Weights of a small GPT-style language model, trained from scratch on English Wikipedia: rotary positions.
Each number is 50 + 12 x the weight over its row's rms, rounded and kept within 0 to 99. Layers, rows and columns count from 0. The size before them is the row's rms in percent of the matrix's.

# up: layer 2 MLP up, 1280x384, rms 0.0761, rows 328-339, columns 192-383
# down: layer 2 MLP down (transposed), 1280x384, rms 0.0642, rows 328-339, columns 192-383
# gate: layer 2 MLP gate, 1280x384, rms 0.0772, rows 329-340, columns 192-383
up328 091:60 39 49 64 36 36 65 57 70 46 37 66 36 28 48 51 25 56 53 58 71 40 58 46 39 50 39 44 44 58 43 21 45 40 36 38 58 29 44 60 71 45 47 42 56 42 60 48 51 29 26 39 33 57 50 49 38 53 62 43 52 36 50 35 54 43 23 60 45 48 53 50 41 59 35 44 54 51 48 48 63 38 52 69 73 42 29 43 32 58 34 48 32 60 37 28 61 45 55 50 73 45 59 58 69 32 49 23 53 64 62 57 50 68 57 46 49 39 52 37 31 43 51 41 48 46 60 40 53 45 60 38 62 56 18 63 76 70 45 55 61 72 60 62 48 47 41 31 45 40 39 52 49 64 54 57 53 64 52 39 57 69 33 61 26 64 26 57 61 46 38 37 49 52 68 39 55 53 53 52 48 53 61 36 56 56 41 52 26 69 55 61
down328 094:37 37 53 40 40 40 54 37 38 30 57 65 39 53 29 56 41 44 42 46 51 58 57 42 47 69 29 26 53 54 64 41 42 36 52 58 33 40 48 57 54 45 55 45 48 61 61 37 76 55 35 29 65 56 53 48 54 54 67 53 45 32 30 50 43 45 33 49 37 54 69 53 42 59 50 47 43 74 58 53 46 45 60 54 25 49 26 65 70 66 38 51 58 42 45 42 43 57 55 28 40 44 65 81 76 51 45 46 50 57 35 56 48 57 56 29 32 57 42 57 38 50 34 43 24 62 73 45 43 51 53 52 69 49 35 43 70 45 62 50 55 56 52 57 49 45 53 57 35 39 57 56 37 67 39 39 59 59 48 45 54 50 74 41 59 38 51 52 52 51 70 29 44 18 70 57 47 28 49 49 31 66 63 41 50 57 68 43 34 82 56 36
gate329 094:52 51 37 44 51 53 37 51 50 52 90 55 57 36 62 57 57 48 61 39 51 52 68 24 31 64 49 58 40 42 58 47 45 55 50 41 28 49 59 56 54 74 72 34 37 44 61 44 48 35 33 41 55 19 62 60 71 61 69 68 61 71 45 60 46 43 42 50 68 51 57 54 32 63 31 64 66 50 50 41 69 52 48 57 65 48 40 46 56 55 41 51 36 61 50 51 52 48 36 49 47 55 77 34 40 45 51 49 53 59 71 39 34 56 41 48 52 54 37 44 46 73 68 42 55 40 58 59 49 49 54 51 42 34 52 27 47 59 41 54 42 62 67 25 33 48 50 71 40 52 34 42 59 57 52 55 44 39 30 63 44 40 58 35 53 56 53 54 57 78 64 33 66 45 44 59 82 36 57 67 61 37 62 56 54 56 68 63 44 14 51 43
up329 098:54 52 40 61 48 53 36 51 31 56 58 47 58 42 44 45 57 44 34 60 46 58 37 31 43 33 60 58 34 36 44 76 37 39 38 72 50 36 46 58 24 53 44 47 65 47 59 67 47 62 33 57 28 34 46 33 52 47 24 29 66 54 43 54 46 41 40 60 60 42 52 36 49 47 71 68 40 52 40 61 72 46 84 59 63 68 62 43 39 60 31 63 57 45 33 40 48 25 54 43 44 59 42 61 63 43 34 70 52 34 38 33 63 52 47 65 42 45 35 57 44 35 52 32 52 51 34 52 44 60 71 52 59 53 56 48 60 53 32 29 53 28 53 52 61 53 53 21 36 55 55 43 43 63 62 47 63 37 36 40 49 38 53 56 67 49 63 51 40 74 34 57 70 48 52 52 33 61 65 54 29 55 69 55 38 41 55 45 60 82 49 41
down329 105:47 45 53 24 39 33 62 49 44 50 57 37 59 39 60 72 51 35 58 64 66 47 36 49 43 60 64 65 46 70 38 43 70 60 69 43 35 33 59 51 35 57 41 34 47 52 48 56 39 51 43 53 45 34 62 55 61 39 57 26 27 73 49 58 39 30 78 67 68 47 28 62 56 45 56 49 52 46 51 51 49 38 31 43 49 45 30 49 61 54 58 66 37 48 52 59 74 28 47 47 27 58 53 64 50 46 37 47 46 38 35 49 41 56 33 33 34 31 49 56 42 24 58 59 39 37 67 64 50 42 67 53 62 56 48 50 51 64 39 70 49 56 81 53 44 63 58 62 58 62 37 45 55 59 63 39 53 37 59 69 47 46 57 32 45 68 54 52 55 32 70 48 24 55 49 73 71 55 71 70 52 32 41 51 37 56 56 52 44 42 42 52
gate330 092:50 57 76 63 39 58 44 33 54 55 53 41 58 75 55 50 24 41 64 66 38 37 45 42 35 69 25 29 64 56 46 34 51 34 32 52 67 56 57 43 47 53 40 67 26 64 46 58 32 43 51 41 49 54 44 61 62 46 47 49 54 39 60 60 47 64 65 63 69 53 42 36 38 42 60 42 57 55 49 62 60 50 46 19 51 45 61 58 50 64 47 73 41 52 33 53 49 69 67 34 14 59 55 47 46 64 72 37 43 44 40 36 51 53 61 40 27 31 44 47 45 65 33 56 57 57 42 64 58 56 30 74 59 39 45 74 78 59 66 51 46 36 40 39 47 72 38 58 45 53 36 73 62 58 59 36 28 37 46 35 52 47 34 65 51 30 38 73 50 56 46 45 69 23 55 76 76 41 49 50 62 49 53 48 48 59 47 76 37 37 54 39
up330 096:48 60 36 55 49 37 39 62 35 50 61 24 58 44 72 48 47 78 50 45 65 66 57 44 56 62 64 67 59 56 71 75 52 54 52 61 38 53 31 55 48 27 56 36 74 35 58 47 46 73 56 47 53 42 55 32 43 40 48 45 31 58 57 42 37 68 55 39 34 51 57 36 43 61 41 40 52 19 67 50 37 42 60 64 54 56 60 28 64 31 35 60 51 72 42 70 62 54 35 71 49 42 54 48 63 55 64 26 46 50 38 55 32 60 60 76 50 57 59 59 56 54 53 50 47 46 58 54 48 47 33 62 44 60 45 35 45 67 67 51 40 34 40 43 49 63 63 65 45 40 69 54 43 47 28 52 41 65 27 74 43 38 62 42 52 29 62 55 50 43 28 46 51 57 51 49 36 66 45 37 47 51 38 64 63 54 52 46 61 60 43 47
down330 106:43 44 51 36 46 55 41 48 39 32 51 58 51 47 35 58 34 48 62 50 51 56 43 41 60 41 59 50 56 25 51 40 54 52 53 37 34 50 68 35 65 48 58 26 36 54 54 47 54 53 41 44 51 21 46 43 44 46 52 37 56 41 52 44 51 43 38 72 41 48 55 56 55 42 60 61 47 65 35 53 48 44 63 58 73 46 53 61 42 55 65 46 46 46 53 54 36 49 38 47 41 42 51 47 42 39 67 48 52 35 47 55 45 57 48 47 54 43 28 45 48 59 49 44 55 52 40 36 36 70 63 36 45 38 36 44 68 53 40 66 30 48 44 48 59 38 37 70 55 70 55 34 47 40 63 50 44 31 46 53 45 36 56 35 50 48 40 21 73 56 57 57 40 36 40 48 60 32 65 54 45 35 71 56 41 62 62 52 37 41 57 44
gate331 104:74 34 46 67 61 32 60 39 48 61 44 53 50 73 67 48 43 51 44 47 48 49 63 51 38 43 31 61 30 30 55 44 59 57 41 50 51 54 71 54 52 31 49 53 32 48 58 35 41 55 34 34 65 64 68 53 40 73 20 41 55 56 72 51 49 59 46 25 50 77 64 60 54 60 58 63 57 24 53 53 69 44 36 35 39 59 42 43 38 35 59 43 33 26 43 66 72 54 62 42 66 43 60 22 60 66 43 45 77 55 38 47 54 38 44 59 45 31 82 46 61 46 57 34 60 72 50 52 40 51 55 80 42 44 21 56 49 45 43 46 56 44 61 47 44 52 51 43 43 47 69 60 70 60 59 48 47 43 44 52 58 62 51 57 55 51 60 55 50 70 48 54 52 46 52 38 58 42 67 44 74 35 28 47 51 52 53 51 56 26 75 51
up331 102:61 52 54 54 94 67 42 34 51 43 48 45 60 33 65 37 45 32 50 43 52 61 28 43 72 45 50 52 69 46 52 59 52 41 39 51 74 38 62 69 52 65 52 68 47 48 54 38 65 49 56 31 32 49 39 54 35 47 50 69 37 54 47 51 50 67 49 68 55 64 37 55 74 46 52 56 58 62 51 47 54 55 52 61 50 43 63 37 53 69 54 35 54 50 46 45 29 34 55 53 48 33 59 36 53 23 40 39 60 60 42 55 39 61 57 51 58 62 48 58 50 68 54 25 48 60 59 43 69 45 33 79 55 47 38 57 33 43 64 61 41 69 62 57 20 58 48 81 46 45 44 48 40 52 41 42 32 50 32 46 43 37 52 52 65 64 51 60 44 48 56 20 54 49 39 54 49 73 50 71 54 42 44 51 57 52 46 48 51 58 41 61
down331 099:50 53 62 64 57 49 48 63 69 27 42 53 47 31 84 45 55 50 44 59 51 53 38 68 60 53 37 70 32 55 50 47 50 62 41 74 56 35 36 35 53 63 26 75 48 42 63 39 61 58 50 46 37 42 64 37 26 25 53 67 56 25 69 42 74 54 43 38 50 62 52 30 54 32 75 81 33 47 44 51 53 30 52 57 49 52 48 38 53 47 41 51 52 62 49 65 41 75 59 50 53 52 39 49 48 51 40 59 68 43 59 56 37 37 57 29 59 71 48 60 50 49 54 52 46 46 42 54 39 42 45 57 52 41 46 65 53 42 84 57 54 44 40 37 38 31 48 59 61 43 28 45 42 51 70 47 42 44 36 46 45 43 44 50 52 62 39 73 54 45 22 48 38 77 42 42 52 57 41 47 38 52 60 62 53 34 56 33 65 58 35 61
gate332 087:56 39 46 68 42 41 58 36 28 23 36 64 76 47 44 43 53 78 49 56 41 55 31 60 57 58 55 51 52 53 45 59 44 55 37 76 49 49 47 41 31 49 45 65 88 72 36 59 59 41 51 57 44 27 71 62 29 40 41 36 41 50 75 64 59 54 51 46 46 63 44 51 52 49 49 70 36 76 58 36 62 45 36 36 45 41 58 41 78 50 34 34 57 65 49 57 64 57 40 48 66 57 55 67 60 53 39 55 46 45 47 38 57 33 63 63 33 50 34 42 49 45 58 41 65 46 46 46 45 30 31 59 40 53 66 57 14 42 53 50 47 52 55 53 35 44 32 46 47 43 69 31 56 54 42 50 37 58 26 60 45 48 64 68 61 52 63 22 49 60 45 58 23 44 63 65 51 48 36 60 64 74 48 50 41 52 64 39 48 47 33 50
up332 092:49 59 53 51 53 49 34 36 72 65 58 32 44 46 37 59 49 31 31 33 27 18 45 53 44 42 25 48 45 36 54 48 89 63 52 49 28 60 66 62 50 40 33 52 43 59 53 35 84 63 45 34 61 40 45 49 47 57 53 34 63 54 62 50 35 62 45 52 50 57 52 53 53 46 25 49 66 40 34 50 39 34 66 73 56 36 54 72 50 47 77 53 52 39 47 40 26 31 54 42 55 78 41 35 31 53 56 55 54 52 65 60 65 51 55 38 68 34 56 49 45 49 55 46 28 45 51 67 50 61 70 37 41 60 54 32 43 28 42 49 34 51 40 71 59 42 65 75 43 62 62 40 58 33 71 63 45 29 42 55 41 48 50 45 49 58 65 51 44 77 50 45 60 55 46 55 53 42 55 55 54 38 62 47 72 37 47 55 46 35 50 53
down332 098:60 28 44 54 36 44 42 37 45 49 58 63 56 47 50 46 58 55 53 32 36 17 54 42 50 40 32 55 52 57 55 51 76 63 30 62 47 58 67 48 31 31 44 70 64 46 47 51 46 54 64 56 68 30 52 50 43 67 52 25 38 45 41 61 34 40 38 48 41 36 53 68 20 50 54 48 85 30 47 53 42 59 47 64 50 46 27 54 81 59 60 56 66 47 40 56 51 22 61 43 60 59 42 46 42 26 75 67 51 51 65 58 44 39 47 48 32 49 55 48 60 49 42 44 44 44 63 66 58 40 47 45 51 60 57 38 53 59 50 35 52 40 52 61 53 60 55 52 64 52 66 52 43 47 45 73 42 33 32 65 53 49 54 45 42 47 52 51 48 59 45 49 57 39 69 45 47 52 42 64 52 35 52 53 48 38 64 48 39 68 33 44
gate333 108:64 47 52 45 58 42 76 50 68 33 40 55 48 40 45 57 51 46 49 49 53 49 55 49 27 30 68 37 46 38 45 43 44 41 43 27 37 36 59 44 52 55 51 44 52 46 49 66 60 33 41 82 42 43 58 47 53 56 62 44 55 29 52 44 48 41 50 50 57 56 56 51 65 55 48 57 44 57 33 52 54 49 49 63 71 52 44 39 72 52 24 52 46 49 43 63 60 54 54 56 49 49 36 54 43 41 68 57 33 36 35 60 44 42 50 69 38 31 48 48 45 38 66 60 58 51 40 66 66 47 42 44 67 59 38 67 44 50 57 61 56 79 39 30 51 38 64 50 23 60 44 43 49 42 33 60 52 61 53 55 57 44 45 63 61 81 58 32 40 78 45 41 39 43 46 60 68 64 49 71 48 48 44 66 49 52 44 31 76 54 48 47
up333 116:58 49 72 48 54 52 46 43 48 46 37 61 68 35 38 69 64 42 52 46 47 45 33 57 45 55 49 64 53 53 52 48 59 52 44 50 21 62 46 59 26 54 64 57 54 46 52 49 51 47 42 38 64 29 54 59 47 77 60 51 29 46 32 38 48 53 57 44 44 48 32 53 67 38 73 59 43 55 53 50 57 31 44 31 53 57 43 47 46 37 55 66 56 56 51 54 49 67 50 58 31 41 34 77 36 48 72 44 44 46 46 72 50 60 52 66 54 57 52 40 35 61 45 44 57 44 64 36 43 52 28 35 71 38 69 55 60 40 46 74 50 33 48 43 51 37 58 35 48 53 55 46 45 46 46 56 40 49 36 37 34 53 61 29 43 52 40 42 63 33 59 38 28 39 43 53 61 44 59 36 66 52 51 33 51 58 41 54 49 65 52 55
down333 104:41 47 39 25 68 46 33 52 49 57 45 37 66 60 56 37 74 35 62 53 32 45 55 74 31 50 73 59 35 35 56 63 36 39 47 19 63 35 63 43 48 66 44 36 34 63 53 51 50 38 64 65 60 67 46 55 35 69 51 36 53 48 48 57 63 56 24 43 57 44 52 55 37 28 48 33 56 62 31 40 47 50 34 59 47 75 54 38 38 39 35 65 51 57 58 80 74 13 54 50 54 31 45 52 77 56 35 61 48 47 53 66 51 65 42 60 40 56 39 56 63 51 56 54 44 48 37 43 49 65 38 68 59 57 41 72 56 78 32 51 54 59 62 49 61 49 56 48 47 67 59 23 71 51 51 40 56 67 48 57 44 37 37 44 41 46 61 56 68 48 43 54 58 41 64 79 41 36 67 90 49 52 46 45 27 71 45 45 60 50 69 69
gate334 107:32 46 37 41 72 58 47 45 50 52 37 44 39 52 60 63 66 42 27 47 54 36 45 43 50 68 46 49 61 40 38 54 63 50 38 60 20 35 55 41 45 23 48 57 56 51 35 42 52 51 76 48 29 47 61 54 42 61 46 67 57 43 43 67 73 30 35 37 57 54 37 56 53 34 55 44 36 26 47 69 60 44 41 62 60 39 49 39 67 47 35 43 27 56 45 54 63 61 49 40 49 36 72 56 38 50 47 44 73 54 48 56 64 57 58 49 49 65 49 56 40 73 30 46 56 46 59 44 37 54 40 40 50 69 45 53 83 43 37 51 56 55 39 43 60 42 73 50 78 53 44 42 54 33 60 57 49 53 59 37 39 59 44 32 59 56 48 59 35 45 50 46 69 59 48 45 68 55 62 54 62 50 45 71 58 50 42 51 51 54 39 71
up334 111:45 64 37 58 50 46 60 41 44 65 51 52 62 59 40 53 68 60 46 32 51 77 45 46 40 58 26 50 44 47 49 41 49 38 50 44 53 43 33 82 60 61 58 58 49 62 53 51 30 46 56 51 64 59 58 55 47 62 76 41 69 49 78 45 45 65 38 56 40 49 34 46 51 42 56 33 50 33 49 37 56 40 28 50 50 39 46 65 36 67 56 39 64 51 22 23 41 34 59 46 38 61 27 48 66 56 61 53 75 64 61 61 68 38 50 65 66 64 80 57 37 33 55 52 60 69 52 67 35 31 42 54 48 38 51 52 69 41 46 47 54 36 54 38 51 47 39 55 56 59 54 51 46 56 45 50 66 52 54 49 67 49 42 63 71 64 54 55 51 35 56 50 64 55 72 73 46 52 62 57 48 50 42 55 47 49 50 46 44 38 51 64
down334 100:55 47 36 42 33 62 25 83 73 33 50 56 54 43 72 46 46 54 38 56 43 49 58 48 72 43 65 44 52 43 64 48 55 47 55 48 44 41 53 33 55 46 41 60 51 43 61 16 61 53 74 52 78 40 42 36 53 56 38 56 56 29 40 41 62 51 55 31 47 55 56 72 58 44 57 46 42 27 55 35 36 64 48 59 64 55 56 30 60 38 39 44 38 56 52 56 37 76 48 55 37 34 71 49 39 38 56 59 36 18 48 33 56 52 69 40 39 42 48 32 60 48 47 45 54 43 62 47 32 60 77 36 60 83 46 57 70 41 33 61 46 56 43 45 71 44 48 54 40 41 45 41 59 31 27 53 38 56 43 41 56 54 54 43 55 67 42 55 50 70 47 41 48 46 55 68 44 36 46 49 36 57 52 49 58 76 39 55 57 31 55 60
gate335 099:46 44 48 48 54 38 64 48 49 63 23 55 63 39 63 60 44 50 25 54 47 46 29 55 54 59 62 49 40 21 53 54 54 39 49 49 50 64 52 25 42 65 55 51 29 50 82 47 45 59 41 74 32 45 41 42 42 38 79 72 34 54 27 45 32 37 40 51 67 68 41 62 55 51 61 56 43 44 40 45 52 57 59 58 47 65 76 47 71 33 36 32 42 50 63 37 49 34 49 52 59 48 59 51 37 46 45 53 68 17 59 65 52 44 26 36 51 81 40 66 38 59 35 76 49 46 43 65 50 51 59 38 51 45 68 43 45 68 42 53 54 72 56 45 41 52 33 52 55 30 35 38 47 67 77 66 60 29 29 68 32 39 40 51 49 44 51 66 57 37 52 30 39 44 53 59 84 39 34 29 46 37 66 56 51 50 46 47 36 30 53 54
up335 094:44 60 49 69 55 59 55 44 51 71 64 37 89 49 37 57 33 46 52 44 40 26 62 60 38 54 45 54 80 27 63 41 56 51 41 55 51 37 43 38 49 79 47 33 41 43 57 52 37 59 43 50 46 61 55 27 48 33 72 52 41 26 45 61 35 34 42 52 44 43 49 60 48 42 48 47 50 41 32 52 68 59 35 63 39 70 49 32 52 44 67 67 62 43 59 50 26 36 42 26 59 53 62 56 32 52 56 63 58 31 68 39 42 25 44 34 56 68 38 27 36 42 45 82 46 57 50 36 56 52 39 25 40 42 56 64 43 56 57 64 44 62 63 43 27 58 44 53 18 53 55 54 72 42 40 32 53 62 66 86 54 33 47 28 53 45 65 46 36 46 51 56 66 48 52 56 53 51 42 44 59 41 55 62 47 41 48 37 65 49 58 55
down335 098:41 58 76 30 51 39 47 49 27 59 62 64 85 59 58 56 43 41 78 50 23 76 73 21 49 46 47 40 52 42 44 35 53 54 47 43 62 40 51 73 53 46 51 69 47 60 21 60 40 70 64 68 44 43 56 68 48 69 45 47 44 33 64 51 47 46 51 58 51 48 46 38 56 59 60 46 57 57 53 50 27 48 50 40 37 34 40 66 51 60 51 53 60 36 37 55 38 36 68 46 54 63 61 59 68 53 54 50 42 62 37 45 64 58 55 61 44 41 48 36 55 49 45 38 43 59 49 58 56 72 27 71 45 44 42 46 55 53 49 56 65 52 67 37 54 24 61 49 66 43 41 63 27 61 52 37 48 44 58 44 60 56 23 64 61 56 41 46 39 43 36 34 38 38 21 47 47 59 35 50 51 56 50 57 54 27 54 60 58 54 35 29
gate336 099:63 54 36 60 41 28 51 58 60 46 43 62 63 42 46 58 44 52 70 22 35 43 54 60 43 50 39 28 62 40 39 29 48 52 48 45 66 68 73 35 62 52 72 60 43 45 46 09 59 70 52 64 55 36 58 66 49 52 46 50 33 40 58 25 48 56 40 49 49 43 52 65 47 57 51 52 59 61 38 60 32 66 47 46 56 50 44 47 52 48 55 51 70 54 60 38 36 61 44 32 48 44 57 41 57 36 61 34 68 40 49 37 53 66 55 53 69 52 71 39 48 58 60 31 51 44 30 40 50 35 56 35 25 60 58 55 37 29 49 58 41 46 32 57 46 53 78 49 48 31 46 55 39 36 49 47 55 25 81 56 48 46 18 52 39 52 34 66 57 51 50 36 48 17 36 53 42 42 61 53 53 55 51 66 61 44 40 52 57 50 45 55
up336 098:60 38 52 44 52 28 54 49 30 62 34 61 46 56 48 42 40 60 62 66 44 39 66 49 47 47 59 27 51 43 43 34 57 53 37 47 49 51 58 41 44 58 50 51 44 61 62 71 58 62 59 38 54 35 40 67 55 37 47 35 49 65 25 34 50 19 55 27 49 22 40 50 43 71 35 32 37 55 40 52 43 37 33 50 46 46 54 61 77 48 56 41 55 57 52 53 22 36 56 52 70 27 69 44 43 59 55 51 49 55 26 49 54 50 34 41 64 36 38 46 48 51 61 37 57 48 62 48 59 54 41 56 55 61 50 53 46 58 55 38 63 58 49 64 56 64 43 52 57 44 49 45 59 43 40 55 56 63 62 68 23 44 65 36 57 62 28 48 42 44 35 64 49 44 27 52 59 41 43 72 66 54 51 54 36 45 43 56 70 47 42 38
down336 098:88 35 64 54 31 44 53 58 41 45 54 39 50 48 62 45 47 22 48 54 69 53 56 67 47 54 63 54 50 29 45 60 47 41 34 54 25 48 46 59 36 41 54 53 75 46 50 46 62 48 49 53 36 53 52 22 52 55 64 43 59 49 50 67 60 43 42 46 51 70 77 46 49 44 65 65 61 45 50 57 48 47 63 41 22 42 48 77 53 46 49 71 57 70 56 65 39 30 75 55 61 36 33 28 50 57 60 46 51 49 32 36 29 68 43 59 50 29 65 60 30 48 57 65 43 56 55 57 64 38 35 39 39 47 61 54 41 51 50 61 44 55 53 38 28 67 69 61 64 56 49 42 28 66 46 36 44 39 64 36 62 52 52 64 39 43 61 40 58 40 58 62 51 51 55 48 45 47 39 37 40 41 52 32 41 45 67 56 33 75 44 43
gate337 095:25 47 56 34 54 40 58 67 47 39 62 46 44 41 57 45 48 59 42 55 67 62 51 60 46 72 39 57 34 55 34 54 70 51 48 17 71 43 49 53 63 41 42 44 32 57 48 68 37 28 31 56 45 56 56 45 36 93 52 55 36 55 55 60 49 56 38 42 78 31 53 67 58 54 41 52 56 41 33 40 44 36 34 62 68 46 50 50 45 52 42 30 47 33 67 67 45 47 43 42 53 16 42 57 54 50 61 49 42 56 34 51 52 50 59 78 53 67 26 41 31 63 68 56 31 60 65 42 62 41 39 43 35 52 63 58 63 21 55 51 54 54 48 61 56 34 72 68 36 44 43 80 43 43 51 59 49 60 66 57 53 69 31 37 51 47 58 41 46 28 57 72 45 51 69 65 63 69 72 48 56 66 54 55 69 69 36 36 58 53 44 52
up337 099:26 50 55 36 65 32 76 58 53 53 61 38 35 35 42 47 53 40 54 41 60 47 44 60 42 52 40 64 27 52 53 50 52 30 46 36 50 44 56 33 52 61 50 51 48 39 54 49 42 39 25 60 55 64 50 54 38 52 18 44 53 42 47 40 40 44 56 45 52 36 63 54 54 42 35 33 27 42 51 56 51 39 51 43 60 60 62 50 52 47 45 31 56 50 59 55 51 64 52 44 55 30 23 64 50 50 56 39 58 46 36 68 47 52 59 70 56 57 22 61 52 49 83 65 52 52 73 51 43 58 34 44 56 46 37 51 83 47 51 36 63 63 68 61 47 34 52 66 54 17 27 64 41 41 40 46 51 67 71 62 43 52 31 53 67 33 35 57 42 27 30 43 20 50 41 50 46 82 59 36 45 57 51 40 71 65 33 38 59 36 45 56
down337 102:47 52 62 42 52 52 43 43 60 54 28 35 72 62 34 70 47 50 40 66 55 53 52 46 54 33 76 62 79 46 56 61 39 60 54 65 48 48 31 47 55 41 54 44 46 57 38 33 60 58 66 30 43 49 50 57 62 47 52 41 51 63 40 17 54 38 52 57 38 74 63 55 62 51 71 51 16 34 69 60 54 34 46 57 55 52 63 52 48 51 44 55 56 43 35 45 68 40 63 72 25 64 40 50 52 76 27 71 65 44 51 74 59 46 50 53 48 30 68 56 65 35 49 52 36 42 61 65 34 54 61 46 64 46 41 41 48 70 56 49 47 37 71 43 37 51 51 35 53 51 50 38 49 35 38 44 36 49 52 27 43 53 58 44 44 54 51 47 47 56 38 57 54 60 41 59 34 72 25 52 58 33 50 46 30 39 28 67 34 41 50 37
gate338 097:50 40 45 39 59 58 46 65 52 70 81 32 46 35 35 51 57 64 63 58 46 49 56 54 46 41 56 53 60 29 53 51 44 52 67 61 56 60 44 49 46 50 51 49 34 56 37 48 74 57 47 52 52 51 55 37 67 42 68 55 52 39 57 65 48 52 61 51 66 69 59 60 41 53 21 23 53 66 48 57 81 56 63 44 60 50 37 50 84 54 58 42 64 71 54 60 39 42 54 28 35 28 56 59 64 48 73 65 78 71 37 49 50 63 45 51 52 65 52 41 47 74 53 66 68 33 66 38 45 65 37 46 44 50 71 53 53 32 50 54 44 59 56 48 45 29 45 55 43 46 22 58 45 56 39 37 34 61 61 71 41 35 42 60 40 61 71 33 52 74 67 51 54 57 61 45 43 52 41 56 73 47 66 48 42 36 21 53 50 78 48 45
up338 100:56 62 46 21 53 47 61 53 55 62 36 46 55 36 43 59 66 62 61 50 47 48 54 71 78 51 65 58 75 41 41 47 42 56 77 39 35 43 52 32 29 37 61 38 42 64 72 46 43 35 37 38 43 75 24 43 52 49 48 60 29 38 45 58 63 49 26 49 46 61 75 49 36 47 59 52 47 39 50 51 62 41 43 68 69 56 52 49 61 32 54 40 57 53 38 72 57 54 44 73 41 47 35 67 71 54 45 50 62 55 47 27 46 43 65 53 51 55 67 53 35 51 50 70 67 38 43 50 57 47 44 43 37 86 62 40 57 39 67 51 51 62 50 44 46 59 50 48 50 57 44 44 42 41 41 26 42 61 54 73 46 40 69 35 34 72 59 51 58 67 56 53 46 26 35 29 36 56 63 59 43 26 77 46 56 61 43 66 43 48 39 49
down338 102:39 50 49 28 62 46 54 35 70 58 79 50 51 57 42 75 46 53 50 56 33 56 57 48 45 46 62 55 28 67 59 41 58 38 48 53 50 54 39 49 45 62 30 46 67 38 60 45 48 43 59 42 47 61 47 56 29 33 54 49 45 48 67 44 50 58 51 74 59 43 61 30 79 37 41 26 61 54 42 38 71 60 43 43 40 48 23 62 58 46 40 26 68 37 50 28 50 36 56 44 72 76 55 45 34 59 57 34 48 50 29 57 66 59 42 46 42 48 49 43 48 58 51 60 52 53 48 55 41 38 36 46 41 28 57 55 33 68 43 49 67 30 29 47 31 57 50 52 52 27 28 63 50 61 44 64 25 51 55 45 32 19 64 57 42 33 70 58 68 42 53 55 64 55 42 60 65 28 36 59 68 51 26 64 41 51 54 44 42 56 48 54
gate339 107:42 60 40 23 34 68 50 72 75 60 69 47 44 60 30 48 49 61 56 44 47 50 49 44 49 37 61 55 65 46 30 59 52 47 46 49 63 52 31 51 64 27 62 73 63 53 58 47 60 48 63 38 48 57 76 60 62 73 45 44 56 31 44 44 68 54 60 54 71 43 34 57 27 47 29 66 57 71 63 44 52 61 47 62 53 33 46 42 49 49 51 42 29 47 41 57 67 50 52 38 85 72 33 30 39 26 55 56 52 59 64 48 62 43 44 49 33 56 36 44 44 61 39 45 55 45 47 47 53 63 53 39 48 48 40 31 77 42 44 52 40 69 39 53 61 61 60 34 44 45 63 71 48 34 44 73 42 22 62 44 52 65 59 56 32 47 52 48 54 50 27 45 48 48 44 52 55 36 24 50 35 41 47 72 62 57 46 57 62 61 47 55
up339 107:44 49 51 49 67 71 52 43 49 46 43 29 54 45 44 48 25 42 44 64 59 69 43 47 60 77 57 55 37 57 46 48 32 47 58 18 65 52 52 55 43 48 68 42 36 44 69 67 59 61 71 46 51 64 55 45 50 60 38 50 47 46 63 56 68 48 42 63 55 42 56 65 34 55 75 49 60 47 47 61 39 31 50 45 66 51 41 46 34 51 37 40 49 39 52 51 49 60 79 43 60 75 51 36 58 37 61 44 56 35 61 37 55 87 53 44 46 53 35 50 54 32 37 38 68 37 49 53 47 27 49 62 47 67 48 70 61 65 51 52 35 50 56 50 48 29 28 60 42 40 63 40 45 60 40 56 45 58 32 51 58 59 33 61 58 68 42 45 39 24 23 39 51 63 53 43 40 47 49 28 45 43 45 50 54 50 52 56 48 41 56 55
down339 102:33 39 34 74 41 43 62 32 56 49 53 37 68 64 39 46 56 49 65 52 44 34 55 47 43 24 60 40 63 46 57 62 57 45 67 49 46 43 46 90 36 53 39 51 55 47 47 58 42 48 22 59 50 66 27 66 31 39 72 48 38 76 43 38 31 59 33 44 37 79 56 41 47 28 44 57 58 62 46 49 50 63 75 39 44 47 54 60 57 44 54 49 67 55 58 38 47 63 69 75 29 56 43 42 45 62 54 30 45 45 38 49 37 42 65 58 56 57 66 65 49 32 39 48 58 54 41 44 74 60 41 52 60 59 53 47 41 57 57 51 32 46 44 74 57 57 49 62 39 36 65 65 58 72 24 35 60 21 49 53 43 44 42 60 43 76 67 46 58 40 49 46 50 45 68 20 39 41 57 56 50 54 70 43 58 41 48 37 53 53 44 30
gate340 096:27 66 60 41 45 59 66 66 48 37 54 56 45 40 47 47 46 49 57 42 48 51 64 68 42 56 59 65 39 44 68 56 81 35 67 39 57 34 49 39 58 38 51 52 45 63 39 34 34 55 51 35 54 55 63 42 58 58 54 50 55 52 76 52 35 36 48 66 57 47 59 33 21 70 44 57 49 59 58 46 44 71 29 61 42 74 61 54 45 50 59 42 45 21 50 48 41 44 48 50 58 46 47 35 57 48 64 59 37 49 54 53 63 30 42 52 47 54 25 52 33 55 60 42 75 50 51 65 68 37 58 18 47 50 72 41 35 53 46 49 47 46 24 51 53 55 45 22 60 44 45 49 46 48 73 67 57 38 53 72 55 60 58 42 47 54 86 46 27 46 52 45 51 56 58 47 40 65 35 36 57 65 51 37 64 51 42 35 69 41 43 68